Weights of a small transformer language model: MLP 1024 squared ReLU, normalized queries and keys.
Each number is 500 + 50 x the weight over its row's rms, rounded and kept within 0 to 999. Layers, rows and columns count from 0. Numbers have three digits each. The size before them is the row's rms in percent of the matrix's.

# layer 18 attention key, 256x256, rms 0.221, rows 177-187, columns 128-255
099:601473459494502536471509438529425441486534587502492535504526492493553521501509437442523509458477497457537596498458445516476499510500554566450514662494390487510572489568591413520593499516453460526398483502456446447493532470497455431464505511511510536507468451532375450548450490512582503589534433505485538503434586442456484510430567521514475505404506489411511493535482527466480504464403
099:517547447495603482576608555445537594437550513425501497388464512536488546448437586549547495548431479498500535492517447508507602546424375538483519518438520476537615470516481511562521411544490476485520491544499519566454566535538582457486542467506389455437398495507447513503514502580485531557484553472507507409532578477468500479531557551542409437559511475472558473451370492511456578565461
105:491497487513563434457387452548550532391501469464492481448543488529467487474398571487550498570457477448542446458419461540475495444370571488524496409498563415509406533493615476512562413518536433537454518467614539565552519504378525516471417447530453438493519537479497528572540499446534528458479546500635488495492478656471545419441553527481513530433411500611604458485505471513455489414496
091:503522481452457566504510437467438510496476495415519506387533524384528557602514503542517535552490524463462469462566552526419535503511452565447497458592564487572537557544608528582464582571521518549524597534458552543478505530503499516555460462507518458491510458507490441501518452556447564477438498427465458396544468501484485437504493537468498455391619520602529608512524547525490379486466
102:586400553562473566479560494497615575498372465460509542568536590521452602423434519503519470464563425478458416436473545484453594577522537477451439499482460539477475570501455536524485544538518419494580552546464461500535529494513487458542522431480541494521480471460485493453390468435584493473540358481608573488409436562429462499473502518470497513506508504434470504537555425461501476450485
099:600505572528482474431554521545602472432547403537493411456593477443502386446639520477470533480493509469508527441498535595625505478522444444478494440606550503491491514489453570591508526498483473541425591413428477435436499601474521425443443503507561501516522471510500441506536426495547487543523509534462471535566630578491445526476533533485443552463542403557494524471527550472504486507496
097:545536485455509413455582517547455554534491534510496566547542507505475594446507450528465534455528470576438512497549510529511506498448608405446562552498466521439542549533535498456484523528410563469468495380531478572491589418526493491514522473615644512581494460494447623520481447495470500483479434549495517542484560560472552560468556467454528516446568458448539497579486554456501523471490
101:424563521447566516599502517457589450521498499534555600508451512542443468578479511508399516522506501471448427541451506501458516504471577504485529495537427540461484455520465481541592529556433451534542594541434515491415494510522548574514464460501456416535480530486573611498567525512615520557499519517479497517490555546415531512454490476679500599543438567520446547537656557535564462493581
097:497572474486408571471518547557489435467507491496462524410494517418546421501586473476507439527579437501542498473452384464449535386459505498522489416570500625542556565535480522541499454471431577583535440521486506502413495568484435524522448552572476506468485565539483530626433551464550542503562504553532399429473559496572580514474595528574501513544480437545606537497532478536581580522493
101:438427524481424528472382447485614573470479558508444447542651419451543511551527576478552489532592460473467564615478560529491573435374454518502507466549464410506492433553385545497511485478492486547643430508519524470349578504555523441553541501441433519415417512424518518536562532552477505533488467585516471471505476458547518583484435488478354529525537486495426439461494613511512483520504
100:504490436505454468386544496417458510430430538458588476559513482507527503493546530477470426559481430472526505477512481549501484502523577518540520476536469449609522432457548511430572486433432516526548469408597522520557558396468531531521506548380495585448383525486498454482564562487447605485563411467463488470564458509440519490484394508459433479427545506570472497472507514565382445553497
# layer 18 attention query, 256x256, rms 0.223, rows 178-188, columns 128-255
107:560535451553556520523527451560569526403507502502512456398421483543460605428487517542539510497441474488550518513472432480570586535573402538531539502469396490501553465459375529491564491476615498500634451486469446494466558502450559415510448425509461511417398394501547484492537501588499520546465587475516449487541499398556524492429518404527466445540547613437539456619449542467479517514492
100:421512427559499452413440595521578437479478457510535493520506457424459491452518508484507489501468612459450417497456507539563467502451467496620490519426547469512421560525575505493491565574520550427484525493482464532541544602491541527538449495490548374502518455462420431546486519469474407432520457476493494508567467468441515433508553524510520502510545444520456493578465504477533473425475
091:485540548514566515427567452467425465541442477484460484458618576428482402475501530549452516497402467468482471439512523518509546543589466499442510468596530518489491496392518467522523506550476583540505588452473468549468480494432594494476545490443513437440474568502444513450520534540465482493545464433533610503522566498452393450432522510491562439483600487510462564540512518499457395543465
101:508491531493547466521508512514539532442521588525476550572437571506512543380442481513455500542512420483496511554468503356519603504494570494532423604525503496519448554480534466499524543542592533503530463503404540507592363534508489517441511533460563475604566487438520477466537596505471485459503507543558479589551473564404431546552479488524503578473514510520577566507618490522511407540530
091:545492498531499492474515513489458415485512439526548524479567420641500459617491573605491543478505503582444554454453453591550475469521483485475419534472585493649502437410452511591435505547506471448455512491469542451503537498520511490490520526546533540528477461558477475559510530476524512517587591456523450450440518530452461471508536530553433574433506478567517614648595499463528468620447
095:508498604497581488457520509494424504524496553451529537492476474444527465451521454508404463481474472534434453499482495605490528510459467451487482505551589475443393416512551381488449508496441530545518538528543494467509512403499398449491504507515607633545457529485489559552440540457409482494476408550538516526550411496492495511403450472510446501450468500546587478536469543467554550507498
103:495528544577497511528581571505487528520542461491459603502464430549490374513533455448440508532539462542501389528510449522403469418493568565464407493591505486498546518495507447469563522511512407552497509584451545452483428502437485561530514543519498449513550484462549560522554461542597565576527437486518447581450538484497463431557520562651546544512359499517479537575528559530486558468497
100:603471469465557451509499486548514504494448505492514483415461578530505359469529400528471477471601524423507450451510464549567460457441444493473534488463597663586492468554459432508475434497563490524534425553448517544499543582477413516492480455498507482441452477598482524552435472478560507522550481571499542490427531513613511535422592568553483498520458517522536517493575515528485537529475
098:423437404506519479501385458479519561496533489521460547466565523496537463613631505531558494505526465499449483588544479486539550441516412554472410572510523406504500491598490581484437477496531457553490549421518531537506465595441572493564527522465378555518463531550486511528609537579532499553501562478600531509494558505533477551396440662556480455449488590440544453511430484554486478603462
097:375397473565564532388540512485501438376481505582500486526459468480523401449496518558538551500490456537587460623517590389521470528575519528414494458505484531481521481595560505456415498522447538522523464436503591486522558479442507373593544581474575518399477534494430500490363467507425507462515527427514428525481479546473510525427493511545428457430531394481450485546485446509484554541412
104:519464470516475496450456545496502525514502565487484611620473467467530484454475530482560457490494451500488431570503521539577504609429555425437518463481508416428515480492505449539526482506408424562460507455456523453503497575456562606551465464508371432439507440456544444501570539564550496485482473458451437503454455577426461443514539480524527527457506552472571499533534633497501498457604